config.toml
rope_fraction = 1.0
lr = 0.00549
warmup_steps = 374
Each number is 200 + 30 x the weight over its row's rms, rounded and kept within 0 to 999. Layers, rows and columns count from 0. The size before them is the row's rms in percent of the matrix's.

# down: layer 7 MLP down (transposed), 320x128, rms 0.138, rows 156-222, columns 64-95
# gate: layer 7 MLP gate, 320x128, rms 0.142, rows 157-223, columns 64-95
# up: layer 7 MLP up, 320x128, rms 0.141, rows 157-222, columns 64-95
down156,097,203,220,181,220,155,205,181,266,161,215,203,205,152,206,209,181,159,147,226,227,242,174,179,198,203,194,159,219,233,152,174,175
gate157,086,200,197,217,224,192,221,142,176,201,224,198,227,178,197,232,213,186,240,148,204,167,238,197,210,190,124,248,211,180,177,243,173
up157,090,189,244,219,221,167,206,211,226,193,220,218,235,184,198,177,248,176,232,184,185,240,127,185,240,177,220,184,222,161,212,270,213
down157,090,141,180,194,178,196,159,230,222,197,226,196,194,173,205,197,198,147,211,212,206,141,173,190,153,178,217,188,218,200,236,204,176
gate158,097,211,187,148,197,214,233,165,178,158,200,194,186,158,239,198,193,157,197,180,218,228,204,243,242,197,217,188,219,156,197,167,226
up158,096,209,141,188,222,223,175,245,189,191,228,235,170,163,213,179,219,197,208,186,199,227,206,173,215,161,186,246,208,173,193,154,194
down158,103,164,207,167,158,175,170,290,194,193,224,194,226,194,170,204,162,210,182,209,232,195,192,179,148,157,225,190,191,229,218,141,229
gate159,102,203,173,165,151,190,187,189,186,203,249,184,274,226,182,166,233,215,139,207,226,221,251,164,197,174,231,226,149,231,226,223,233
up159,102,225,231,236,191,191,208,195,184,200,181,164,181,189,206,201,211,227,157,216,195,224,182,205,155,150,202,214,197,216,183,142,213
down159,106,251,199,209,228,191,159,246,240,233,203,170,237,170,240,265,180,174,190,212,190,234,222,169,192,189,255,195,174,221,230,187,247
gate160,101,189,208,171,232,184,177,216,216,152,237,186,232,178,194,166,199,130,198,216,205,225,224,200,227,151,106,249,229,244,211,206,168
up160,097,162,260,205,189,155,190,218,173,198,230,189,196,191,195,199,224,184,267,231,224,163,183,153,230,231,155,171,176,174,163,214,200
down160,101,194,211,242,251,195,198,265,194,155,215,188,193,187,210,194,194,166,223,224,225,233,156,241,185,194,194,241,241,166,159,211,207
gate161,112,200,250,203,224,219,219,238,199,222,229,240,189,218,158,222,192,216,144,147,172,174,202,188,234,233,198,181,236,222,169,154,175
up161,101,187,166,142,172,252,242,207,204,226,223,197,239,171,206,153,200,222,234,223,207,190,173,228,170,206,176,235,166,192,208,251,205
down161,104,238,154,123,218,196,184,215,206,203,236,195,197,230,233,246,169,204,229,254,209,186,203,185,211,213,208,208,198,178,160,280,197
gate162,107,152,244,177,173,195,242,196,186,138,227,248,219,203,218,155,244,157,192,220,176,190,207,149,195,190,173,196,160,208,220,166,193
up162,101,199,205,185,241,199,166,273,196,217,175,236,216,202,173,191,180,158,186,199,223,197,259,196,296,193,186,174,200,218,187,252,220
down162,099,254,173,228,253,155,174,162,170,215,145,211,197,195,249,166,236,247,177,189,181,189,171,174,178,222,239,176,184,241,195,206,222
gate163,107,207,172,224,176,205,177,232,200,202,209,232,173,226,203,209,225,247,214,203,182,220,209,191,231,162,186,198,241,164,187,195,246
up163,103,190,223,196,191,202,175,191,142,180,162,279,204,213,164,192,142,176,180,217,161,199,274,227,212,228,223,202,197,197,197,172,202
down163,100,173,249,186,193,237,178,249,178,254,145,215,178,179,160,235,158,186,191,206,222,177,188,229,170,181,216,180,149,284,203,174,195
gate164,101,216,229,224,175,191,253,197,221,196,163,196,183,212,218,232,140,161,214,235,193,157,181,201,163,184,170,152,168,221,174,252,178
up164,099,205,235,193,173,185,155,175,184,234,253,154,206,216,149,248,199,194,190,188,184,224,196,233,219,225,184,263,195,221,177,225,206
down164,100,185,242,215,219,193,164,249,232,189,223,208,176,226,145,219,236,177,202,163,207,204,218,169,221,194,203,239,203,177,260,210,158
gate165,097,159,148,273,177,198,179,189,204,240,181,163,181,185,201,218,165,182,184,158,195,211,156,209,206,171,176,203,164,191,206,175,218
up165,092,242,198,185,255,192,190,201,226,221,210,166,191,174,182,252,212,241,254,257,152,205,221,165,204,217,232,167,257,229,212,193,190
down165,089,245,202,217,211,193,220,218,175,180,257,183,222,249,272,251,213,233,203,187,182,174,191,193,245,161,170,170,184,217,214,215,222
gate166,084,144,223,209,197,236,247,206,220,196,183,235,221,169,247,168,208,177,208,235,202,224,175,156,216,216,212,169,240,251,178,144,190
up166,098,226,184,248,215,165,185,233,184,192,210,224,136,202,162,184,185,256,198,191,202,178,228,210,178,185,177,208,212,210,242,149,190
down166,094,229,215,215,215,219,217,182,234,168,203,207,211,210,135,202,133,207,217,246,183,178,184,227,211,206,192,192,191,226,198,114,188
gate167,098,203,209,196,210,218,222,195,202,224,187,185,179,205,234,217,236,196,175,217,182,121,160,223,158,178,212,178,178,138,136,196,194
up167,093,188,175,214,213,214,207,195,145,196,257,161,190,213,190,213,158,243,222,143,154,222,189,199,167,232,241,192,180,198,237,271,198
down167,094,210,205,161,227,122,153,249,193,189,137,237,212,216,225,161,204,170,199,207,164,212,200,209,176,191,180,221,163,233,167,172,252
gate168,092,160,152,241,208,176,264,209,200,166,181,228,204,196,199,215,235,201,234,204,197,199,187,230,184,214,182,165,239,215,188,164,168
up168,100,174,251,222,184,201,161,231,217,229,128,191,216,259,185,234,225,177,191,209,188,184,227,204,178,217,174,203,224,183,173,282,229
down168,100,186,222,199,209,191,160,227,218,247,141,227,166,236,222,222,176,211,189,179,189,200,201,204,199,196,184,199,170,212,165,207,126
gate169,110,239,170,243,151,97,190,197,188,175,230,210,221,169,268,188,182,254,188,215,175,228,223,168,201,143,200,172,230,217,175,231,233
up169,109,233,235,206,218,238,242,231,153,191,195,202,165,179,231,205,198,177,184,202,121,214,243,177,196,167,191,240,218,167,208,250,188
down169,106,174,214,189,191,235,159,188,182,170,207,198,160,128,226,177,182,164,197,234,192,171,174,162,206,199,213,230,182,228,211,274,203
gate170,113,176,271,212,166,224,224,224,186,169,214,207,205,185,223,214,221,194,138,208,198,226,160,165,237,153,197,203,193,236,188,202,197
up170,104,178,158,175,232,175,228,198,211,215,193,170,185,245,204,269,218,215,227,204,204,163,191,170,161,245,231,174,164,198,285,212,202
down170,106,152,163,221,170,219,221,217,231,171,151,184,201,199,218,202,232,162,224,191,208,222,256,229,152,203,176,167,204,202,231,183,162
gate171,102,209,178,158,199,253,166,186,189,184,231,184,183,259,162,187,215,193,196,212,234,172,220,215,184,188,173,206,169,150,164,177,200
up171,097,209,225,208,217,180,203,209,208,200,177,188,211,168,195,229,213,191,267,226,213,197,141,181,186,192,239,229,180,137,214,146,203
down171,092,225,192,166,207,163,228,238,178,192,240,186,206,204,230,167,176,192,241,181,202,176,210,189,193,179,174,191,165,209,218,204,151
gate172,090,159,200,187,207,235,245,175,207,148,199,211,218,226,254,215,137,185,192,122,152,224,169,215,205,209,156,193,206,223,137,159,212
up172,092,158,225,211,221,166,229,173,166,189,165,179,148,245,166,214,178,204,204,188,165,214,187,177,213,198,157,207,219,219,186,227,197
down172,098,201,203,250,209,200,149,102,216,227,176,128,175,217,189,227,243,189,158,227,211,215,189,161,180,162,237,198,195,199,277,214,225
gate173,098,228,199,222,144,173,233,212,190,207,201,216,227,218,230,172,178,170,250,212,170,215,231,192,192,132,194,222,217,226,176,187,203
up173,098,213,193,146,255,177,164,182,163,260,211,204,171,183,217,193,163,175,212,230,178,211,256,197,223,183,230,165,159,186,226,222,201
down173,101,158,137,223,229,213,224,106,205,216,159,147,212,215,199,212,195,160,173,164,199,224,223,201,257,189,216,239,184,178,217,193,201
gate174,093,165,218,250,193,213,240,187,175,208,222,189,208,153,187,240,134,244,144,185,235,195,192,176,166,142,194,243,185,223,170,174,153
up174,100,166,199,194,220,183,222,203,167,222,222,146,178,200,191,146,206,203,158,225,194,164,163,201,98,215,231,231,218,192,180,213,180
down174,098,204,218,160,226,203,172,250,245,196,200,210,224,197,208,224,180,242,236,185,189,272,182,205,163,245,210,189,118,158,227,192,195
gate175,090,220,206,208,229,186,205,197,213,212,207,239,208,177,160,223,181,158,222,230,169,221,200,200,209,247,155,178,196,221,200,182,190
up175,094,204,180,205,174,194,228,185,214,156,262,206,197,178,164,175,132,175,205,177,145,205,199,243,194,146,175,222,173,213,286,233,184
down175,091,217,163,144,178,207,204,221,185,199,194,199,202,180,180,204,149,235,178,166,222,256,155,242,175,202,159,171,214,232,210,181,258
gate176,095,225,179,230,203,222,182,191,193,137,195,174,195,218,180,212,199,215,171,210,203,217,174,181,185,143,218,214,187,188,210,197,189
up176,097,221,205,245,192,166,191,213,214,241,212,228,176,225,221,203,215,213,204,246,176,161,220,209,191,223,186,159,210,171,258,141,212
down176,097,236,235,216,227,178,238,178,214,130,158,219,189,177,223,173,196,233,163,240,267,125,177,184,177,170,236,191,193,231,221,222,157
gate177,094,195,211,196,205,130,203,220,155,147,169,215,209,171,246,221,209,119,188,174,149,167,261,198,172,179,160,184,156,176,165,151,202
up177,115,234,183,223,244,194,198,173,186,169,220,196,166,211,196,217,190,203,151,183,220,134,241,180,173,233,227,229,195,208,240,176,200
down177,103,228,206,229,235,183,220,176,244,193,187,185,164,247,202,210,191,195,138,191,218,231,184,258,225,239,239,193,207,191,216,191,182
gate178,089,167,211,175,188,173,222,209,216,176,218,212,257,212,273,153,172,257,196,170,186,213,207,157,186,188,198,205,266,196,160,211,211
up178,092,168,188,176,231,209,210,177,213,200,218,185,268,216,242,216,189,222,155,201,185,224,180,155,210,208,192,193,231,214,177,152,191
down178,084,142,215,205,251,233,185,227,269,192,216,181,193,239,221,242,192,212,204,168,235,250,228,224,172,171,207,183,265,248,158,193,207
gate179,105,282,205,206,193,192,239,243,275,206,163,247,240,167,267,203,261,215,261,163,210,217,203,177,217,174,214,189,220,196,167,182,175
up179,106,205,181,227,172,152,165,131,221,179,195,222,176,191,222,201,181,258,170,220,235,176,158,244,178,163,218,203,237,188,184,210,176
down179,105,200,194,211,201,193,227,196,188,124,150,209,193,233,167,177,195,170,168,212,184,231,189,224,171,188,238,221,225,197,144,182,263
gate180,093,195,209,186,190,185,179,169,140,164,269,182,183,221,227,166,161,197,242,230,206,196,182,197,189,192,189,219,174,242,111,155,235
up180,088,188,251,178,208,214,153,193,198,137,254,196,207,193,194,150,205,201,196,165,251,224,221,158,192,230,152,229,179,205,179,152,265
down180,090,180,186,171,178,187,190,178,170,176,292,187,176,210,209,198,202,198,184,307,213,217,261,219,189,228,229,177,158,235,192,195,203
gate181,094,187,217,184,223,166,249,201,225,182,196,269,229,223,201,192,201,225,280,236,200,240,241,179,190,205,163,223,152,167,162,199,216
up181,095,159,203,162,225,225,197,208,264,193,167,205,235,217,198,206,168,186,203,208,199,201,178,171,154,200,220,171,253,201,224,236,249
down181,098,186,189,158,209,188,195,205,213,206,224,157,197,226,267,187,206,200,150,206,176,162,189,183,135,170,252,147,221,185,184,212,266
gate182,110,195,195,190,191,191,219,214,194,220,199,214,199,228,227,214,127,251,236,190,187,173,240,190,186,222,183,199,217,169,201,178,148
up182,106,200,185,204,191,201,291,178,197,171,239,135,184,188,213,214,215,151,206,229,188,179,211,253,196,209,200,212,162,139,217,149,198
down182,107,225,221,231,208,166,232,275,210,195,193,207,264,222,222,202,244,216,216,175,193,181,145,178,214,196,230,131,221,195,194,167,204
gate183,103,191,208,234,211,152,186,202,190,193,234,258,214,186,148,149,186,181,206,150,203,188,248,178,189,112,203,136,196,237,164,233,211
up183,105,233,135,226,207,219,216,211,210,232,252,169,215,198,213,160,114,164,229,241,211,242,215,203,202,211,200,150,241,245,172,220,162
down183,109,186,157,215,199,157,186,214,238,216,146,210,177,199,227,200,176,242,198,266,179,201,221,244,144,182,159,249,240,204,270,228,223
gate184,096,196,192,205,196,211,217,239,183,216,238,231,184,250,252,218,172,171,184,215,192,221,175,140,258,233,227,161,205,223,198,155,243
up184,098,265,233,239,189,195,240,125,274,217,210,222,217,155,241,169,214,192,203,210,204,163,229,153,221,237,171,212,177,237,233,157,194
down184,102,175,220,182,191,186,216,229,298,236,178,197,188,226,257,166,229,213,209,133,208,213,244,187,196,202,143,184,177,172,181,217,132
gate185,095,169,232,155,132,201,243,238,193,202,192,202,183,196,225,140,174,184,130,198,190,217,178,205,200,238,192,216,169,209,169,171,198
up185,109,226,212,172,221,210,215,214,146,143,224,222,181,204,240,228,221,266,207,235,196,202,206,174,183,189,178,190,222,219,220,243,158
down185,109,220,220,152,258,182,171,154,187,182,201,222,168,229,212,226,181,231,219,196,146,173,180,162,200,179,161,210,158,206,185,222,192
gate186,095,175,161,199,136,136,184,198,211,214,174,175,229,137,219,161,225,177,179,172,189,200,233,194,177,151,205,193,199,178,212,166,184
up186,098,165,225,210,188,142,172,192,165,178,187,197,212,144,231,214,257,205,217,189,176,207,196,192,189,249,170,249,177,211,234,207,169
down186,093,220,198,221,119,179,185,197,227,195,186,179,232,191,231,216,233,181,172,147,197,189,262,185,227,265,180,185,207,148,209,196,152
gate187,098,200,196,240,174,175,170,199,216,205,202,199,227,244,211,207,199,218,221,171,198,195,208,219,266,202,193,188,264,186,160,219,240
up187,106,172,224,222,211,194,177,183,187,215,175,175,146,194,197,195,210,276,267,224,194,234,185,147,164,206,181,180,250,151,201,206,209
down187,098,185,232,205,226,218,224,192,164,238,214,199,237,171,222,208,174,167,200,146,164,235,192,225,181,194,246,215,221,179,237,192,212
gate188,111,229,197,229,221,160,178,235,159,194,194,283,184,209,203,221,188,178,200,191,194,155,281,171,175,177,204,192,177,183,153,181,167
up188,104,205,179,120,201,206,164,147,219,195,159,223,197,181,187,204,203,231,220,238,248,200,204,229,193,171,225,203,158,206,189,187,208
down188,102,192,264,217,172,193,202,160,245,273,174,200,207,149,213,191,276,214,160,197,151,223,174,194,208,195,217,156,188,219,182,183,194
gate189,103,246,242,170,201,195,202,232,171,180,174,188,150,226,265,184,259,179,208,183,200,117,206,143,198,131,134,156,203,171,180,176,170
up189,094,198,247,150,167,216,185,199,220,224,237,218,228,203,213,197,205,268,231,167,184,190,235,227,233,163,190,204,179,199,168,216,164
down189,095,188,269,226,229,166,203,184,198,214,194,250,144,191,202,169,213,201,203,204,231,250,199,234,219,211,227,190,179,183,233,252,175
gate190,090,224,268,221,184,213,208,218,175,192,206,181,247,216,240,208,196,228,208,137,195,208,210,180,173,191,175,277,227,166,227,175,197
up190,105,213,167,157,197,153,223,183,249,188,231,199,231,191,221,167,234,195,265,225,177,199,224,205,166,247,149,237,167,233,212,166,190
down190,108,219,201,169,174,210,247,198,242,171,200,240,174,225,240,221,240,198,222,241,202,194,209,185,180,251,173,189,140,184,217,157,148
gate191,098,264,181,213,197,177,212,258,219,217,232,234,240,208,196,200,171,234,204,194,195,209,180,206,221,239,181,221,187,275,224,234,195
up191,106,214,227,214,140,172,198,169,173,204,166,193,212,180,175,215,216,254,151,210,215,151,275,174,211,190,155,197,218,208,204,198,205
down191,105,156,162,164,192,210,168,164,252,192,234,184,117,206,270,199,207,173,182,167,251,229,188,193,195,179,190,133,162,195,187,165,248
gate192,101,186,224,228,185,204,203,214,222,195,264,235,261,219,231,150,142,185,158,160,222,132,234,130,184,205,195,196,159,221,161,174,165
up192,104,190,191,210,224,184,206,249,196,175,188,161,189,171,192,218,148,172,140,175,143,250,150,198,201,149,229,220,242,234,135,220,212
down192,112,189,151,203,273,256,192,200,240,213,195,165,158,196,200,197,156,229,137,188,217,266,193,181,199,215,220,187,156,206,167,220,172
gate193,097,179,226,182,188,195,173,204,235,172,229,200,208,154,218,211,135,170,169,168,254,186,203,141,148,173,175,274,181,190,116,213,183
up193,101,265,169,175,191,230,237,190,162,197,203,190,211,209,212,211,155,215,167,299,191,225,195,212,182,174,171,214,178,218,191,228,209
down193,107,170,235,199,217,239,176,166,226,169,169,235,196,215,140,161,223,229,212,167,209,151,247,231,162,184,203,276,212,164,155,200,230
gate194,088,203,247,220,208,184,220,204,241,134,185,243,184,206,223,106,173,248,237,136,199,210,199,224,211,201,183,179,264,170,168,193,204
up194,093,246,191,238,200,226,177,221,207,221,268,161,192,192,167,217,227,187,150,197,173,206,230,184,167,207,225,248,183,215,164,179,218
down194,093,261,253,197,174,206,215,189,215,192,194,190,204,225,165,230,175,243,234,205,197,211,185,209,205,188,156,226,157,172,193,161,250
gate195,096,167,131,224,176,208,210,197,180,249,202,203,207,230,171,174,181,205,182,194,173,212,240,224,241,159,204,209,233,178,200,179,204
up195,103,131,197,180,190,175,203,223,130,223,152,213,198,164,155,155,170,197,194,177,216,198,195,174,255,172,226,238,192,175,155,215,206
down195,098,207,154,201,211,199,212,146,217,263,206,173,197,200,192,145,147,170,209,212,220,209,209,175,157,168,215,220,219,187,231,227,218
gate196,095,233,161,209,186,193,163,224,211,192,163,217,206,179,172,255,218,157,186,165,199,189,220,169,220,195,225,178,203,201,192,285,195
up196,097,234,191,200,239,164,183,177,187,170,185,226,194,228,214,230,207,199,215,216,166,163,164,181,155,141,194,203,179,274,213,243,223
down196,100,224,195,216,241,149,187,225,193,197,199,225,182,197,151,262,231,214,188,194,196,202,142,215,210,175,189,232,204,189,200,207,216
gate197,115,249,208,178,234,135,208,278,189,216,192,240,184,213,252,172,202,196,188,192,158,173,176,155,161,220,145,229,213,173,191,198,122
up197,104,221,215,160,159,171,218,209,224,160,191,152,225,247,157,182,211,219,140,164,157,214,108,189,238,197,204,241,193,185,234,252,206
down197,104,241,169,152,227,193,168,169,206,174,167,202,181,271,197,164,210,238,235,169,158,176,222,185,235,208,194,257,158,210,210,175,195
gate198,111,210,242,157,173,145,178,242,255,180,195,247,207,181,218,127,203,169,236,155,197,180,208,181,217,149,118,137,194,206,164,190,202
up198,103,185,193,232,221,246,138,230,199,242,189,201,233,159,143,252,213,195,186,175,229,217,167,169,194,221,195,130,243,211,201,196,240
down198,100,260,160,329,162,213,207,165,252,180,185,181,166,229,206,187,175,210,189,198,236,180,171,202,183,213,204,243,215,199,228,177,231
gate199,099,218,267,179,241,159,135,237,181,216,147,224,250,213,237,166,183,231,191,152,203,183,200,224,168,215,205,248,196,141,178,250,192
up199,106,191,257,173,235,198,166,208,128,229,181,161,203,248,236,249,219,248,190,215,181,185,225,199,248,210,176,269,218,154,205,153,155
down199,105,202,169,160,231,183,224,145,159,219,176,239,172,182,216,232,232,177,172,130,255,207,171,224,215,217,195,214,217,182,201,172,169
gate200,112,194,222,160,184,216,242,203,166,164,194,265,207,206,251,175,135,167,261,186,143,156,249,162,200,189,185,158,170,202,152,231,160
up200,110,196,220,204,169,178,193,217,190,218,190,211,214,171,169,207,236,207,177,210,213,224,143,181,213,191,187,215,227,233,215,207,188
down200,107,148,234,227,186,219,177,137,166,219,182,236,236,210,192,203,198,189,203,171,239,222,183,177,157,181,224,195,191,237,216,277,229
gate201,100,173,198,191,218,151,216,183,258,219,226,180,221,172,200,188,194,150,235,238,160,179,217,212,149,246,252,230,209,196,182,225,141
up201,093,205,208,254,220,230,147,272,153,227,165,188,205,189,148,195,198,104,186,195,185,212,239,204,128,202,220,194,191,187,231,156,178
down201,100,226,215,195,225,189,237,245,195,200,233,238,191,189,177,186,175,209,213,177,196,183,167,271,169,160,247,191,191,194,184,173,221
gate202,102,210,220,152,220,109,228,218,173,153,223,216,193,159,206,178,184,172,205,165,173,228,232,223,224,132,212,156,181,211,200,237,165
up202,098,195,186,227,208,209,215,285,198,191,178,172,226,153,197,190,185,241,239,195,191,209,187,208,164,221,166,254,156,252,270,218,149
down202,102,189,188,222,203,232,170,246,200,150,153,216,217,163,223,216,180,225,218,182,210,184,218,191,226,210,232,217,174,194,204,162,198
gate203,091,245,217,166,210,167,169,179,236,191,175,185,209,175,179,179,170,184,227,193,205,185,252,215,172,142,181,188,199,177,166,190,176
up203,099,221,209,173,199,168,207,282,190,176,180,195,184,242,236,154,184,181,232,157,276,191,218,219,247,216,256,167,199,232,219,261,209
down203,101,208,240,113,154,178,186,201,204,164,123,163,176,218,207,232,172,221,195,273,180,225,211,194,164,215,195,152,245,228,187,233,211
gate204,092,173,184,183,217,157,209,170,239,213,190,198,214,246,229,188,198,230,161,175,226,197,228,204,179,223,233,202,277,198,258,164,191
up204,097,163,220,174,155,203,219,201,197,243,200,197,215,184,195,195,172,242,177,142,150,209,187,118,188,218,158,226,207,199,193,210,197
down204,098,186,194,226,160,170,184,173,259,158,235,180,147,222,225,231,185,218,219,172,180,227,179,156,189,164,201,178,159,216,244,178,200
gate205,103,186,149,209,150,210,179,200,282,163,194,206,175,197,265,212,198,218,242,195,137,231,224,228,219,206,192,209,232,238,142,193,163
up205,099,169,276,205,178,189,225,126,192,202,127,202,187,196,224,245,195,206,187,167,198,225,191,182,178,226,144,194,184,206,251,194,204
down205,102,229,188,208,225,155,228,139,164,236,221,163,192,160,194,249,193,262,209,179,234,182,253,201,118,227,227,186,208,166,217,158,154
gate206,092,177,196,201,205,157,204,175,184,197,278,238,212,145,197,171,213,179,180,173,213,166,218,136,213,147,174,247,173,202,217,215,214
up206,099,235,225,183,147,206,170,196,193,132,184,212,187,185,166,190,199,232,192,209,194,208,199,197,185,237,199,246,234,251,203,194,192
down206,102,188,194,230,170,232,220,188,162,192,238,143,224,196,202,172,215,144,252,221,155,198,220,214,193,164,207,202,199,186,218,201,215
gate207,095,208,171,125,237,193,194,164,220,169,272,221,214,232,245,191,191,184,161,196,208,201,235,196,234,195,202,191,188,182,243,185,196
up207,095,190,215,195,195,225,164,198,228,231,191,157,229,144,163,195,205,201,216,186,168,162,142,204,147,166,172,219,168,216,234,199,212
down207,098,199,238,226,200,209,190,141,192,223,246,196,194,206,254,209,207,200,203,187,154,199,252,178,220,161,195,186,217,224,214,234,207
gate208,107,229,207,213,213,183,186,214,185,198,230,176,249,198,186,189,229,192,178,211,216,214,219,203,243,190,183,173,227,254,195,213,206
up208,107,230,239,253,184,225,217,246,119,202,217,183,189,212,200,185,285,228,164,160,169,229,214,228,187,230,203,252,267,223,175,206,197
down208,108,214,190,211,208,196,190,273,166,197,190,212,181,156,182,201,151,214,179,173,169,176,180,173,231,204,185,208,207,257,195,188,172
gate209,085,182,199,153,202,172,190,192,239,239,224,201,208,218,269,139,174,244,198,200,161,195,191,201,146,199,206,195,213,189,201,193,157
up209,098,195,137,271,182,164,239,208,231,259,166,197,220,212,240,174,218,239,180,224,199,192,191,193,165,143,197,149,236,173,202,177,219
down209,097,168,238,159,202,225,201,231,181,255,240,244,205,207,206,170,193,156,176,196,187,202,246,235,161,234,256,211,192,117,194,150,214
gate210,101,213,221,220,200,213,208,196,227,226,217,159,209,236,204,248,214,197,182,205,205,195,216,157,174,177,182,240,241,180,213,169,218
up210,104,190,187,131,180,258,194,185,215,176,249,189,244,209,261,218,215,166,192,203,150,222,168,249,216,195,198,229,182,242,183,199,241
down210,107,148,151,280,207,213,182,211,243,207,240,213,265,191,215,194,170,214,189,156,135,205,187,195,148,163,207,240,159,244,199,257,182
gate211,108,215,236,237,231,169,205,241,198,171,197,256,220,199,229,163,217,143,204,133,141,191,272,198,213,183,170,173,206,220,207,162,142
up211,098,213,166,181,163,197,187,206,234,245,200,189,134,187,140,227,221,233,196,190,213,196,182,203,246,132,204,204,190,238,189,183,209
down211,100,163,177,158,225,190,221,181,242,190,195,180,197,235,176,244,197,182,190,213,190,192,151,213,181,186,203,173,210,183,172,228,249
gate212,095,181,183,201,235,179,222,155,158,224,154,208,261,188,243,218,205,225,181,144,257,212,218,165,209,192,234,167,141,150,220,188,231
up212,092,208,220,220,215,216,210,228,175,179,185,162,223,182,247,180,210,237,189,184,204,212,183,190,176,237,143,215,222,167,146,221,210
down212,084,181,172,196,219,189,202,246,191,281,200,201,238,217,178,252,173,152,183,207,220,276,215,256,172,169,260,185,232,238,193,140,221
gate213,091,224,254,180,228,170,205,170,243,177,238,199,237,184,224,161,202,175,173,175,248,240,186,174,186,184,185,246,183,265,203,174,206
up213,097,232,185,249,166,278,192,204,188,239,216,174,176,163,135,143,195,208,178,234,135,188,165,240,160,235,195,203,173,196,213,225,171
down213,101,171,188,192,165,202,208,193,221,220,176,158,254,194,236,162,186,229,204,213,178,174,139,222,188,221,280,161,221,177,181,229,244
gate214,100,190,178,245,189,207,221,208,236,218,218,242,172,191,244,213,136,208,203,185,210,209,183,173,279,160,216,168,247,183,217,172,183
up214,088,161,218,189,190,214,182,222,170,217,191,277,201,122,244,213,195,170,256,187,164,214,178,199,165,267,207,229,170,199,194,197,238
down214,099,225,224,231,204,208,211,232,173,233,253,203,226,185,144,216,210,180,194,158,204,244,219,179,201,163,188,206,152,198,176,243,180
gate215,098,194,247,157,184,191,145,196,194,217,226,171,181,131,164,152,90,167,158,192,234,236,206,197,181,171,230,177,202,257,182,185,213
up215,096,228,194,170,220,182,217,227,187,217,168,232,196,270,186,215,275,254,265,184,162,224,213,226,206,174,234,158,241,175,258,154,181
down215,097,226,156,184,255,211,159,193,196,188,240,260,197,199,184,220,274,178,210,139,231,244,241,184,179,178,210,216,276,120,248,235,187
gate216,096,250,229,244,196,179,268,169,228,230,149,243,249,205,209,197,203,181,192,210,205,225,170,197,191,215,224,190,242,188,179,212,171
up216,098,248,190,168,187,227,220,214,181,166,229,201,219,204,179,159,177,231,174,195,236,231,236,192,145,199,247,171,172,161,228,197,217
down216,093,224,240,184,191,167,227,142,206,214,162,207,212,194,170,208,219,232,225,233,204,206,184,199,202,194,200,216,227,237,190,174,210
gate217,099,205,188,245,214,192,190,192,233,158,216,181,233,127,219,181,203,202,162,148,197,181,184,178,164,138,154,209,196,230,180,209,206
up217,097,205,215,177,168,251,188,212,196,237,221,252,253,203,211,205,179,166,179,202,180,191,174,168,204,164,218,157,237,171,218,247,198
down217,105,220,220,217,200,224,203,238,243,184,183,201,336,225,192,193,185,199,208,240,196,144,224,175,229,190,155,170,243,221,162,221,202
gate218,097,200,240,196,189,186,188,197,190,138,241,176,185,209,213,213,239,202,240,154,238,224,214,205,150,205,193,179,195,202,205,208,240
up218,112,236,196,144,220,207,179,182,152,224,222,225,180,266,205,210,247,151,278,221,220,160,285,219,209,187,224,166,198,178,226,139,252
down218,111,221,234,162,187,203,220,172,172,177,168,207,174,187,174,206,162,193,202,207,199,248,185,250,217,186,279,200,196,198,206,204,184
gate219,104,226,213,152,191,167,188,197,210,211,236,249,177,196,236,186,209,140,200,212,210,208,234,196,212,165,178,174,168,226,135,188,204
up219,101,190,134,202,164,188,204,239,192,176,200,213,164,206,132,188,187,202,213,209,201,203,200,193,201,229,232,196,207,199,225,192,248
down219,093,212,197,148,197,200,228,176,171,160,231,186,156,194,258,180,184,191,221,207,204,217,236,222,211,151,168,194,170,214,145,169,220
gate220,097,182,224,211,191,186,181,200,221,202,202,248,201,109,215,225,220,189,156,165,184,158,242,219,245,157,168,136,196,211,165,200,148
up220,094,161,201,241,182,216,131,234,251,252,206,201,192,168,241,227,192,158,223,245,187,169,193,216,219,199,178,210,235,227,183,180,262
down220,098,211,221,234,157,212,178,137,218,223,211,176,204,240,210,217,251,248,182,208,228,164,208,232,136,184,165,224,171,203,208,155,205
gate221,100,181,195,209,214,179,262,212,187,183,222,248,228,219,204,181,217,222,145,164,194,232,206,227,113,160,179,226,188,166,207,227,147
up221,101,148,168,206,184,197,258,237,161,128,255,209,199,224,225,264,231,215,159,203,135,201,177,209,161,203,265,204,177,229,192,167,175
down221,103,160,214,202,198,183,192,210,186,175,193,199,233,169,117,207,229,205,208,201,164,282,205,181,176,168,208,188,144,200,174,236,172
gate222,100,214,224,177,182,222,219,224,184,181,202,178,211,124,259,173,194,218,212,212,180,182,188,194,240,147,136,208,228,223,166,199,126
up222,099,259,177,214,180,213,179,180,142,207,164,260,135,235,160,202,209,252,192,211,228,229,204,165,205,181,179,238,193,214,209,230,207
down222,102,271,241,216,198,222,185,104,226,195,249,237,143,198,198,207,166,244,176,235,254,187,212,173,94,162,199,167,206,181,192,190,203
gate223,107,178,202,166,218,166,185,258,197,176,205,218,180,216,248,192,170,176,215,189,196,239,183,146,206,197,194,208,157,208,214,225,229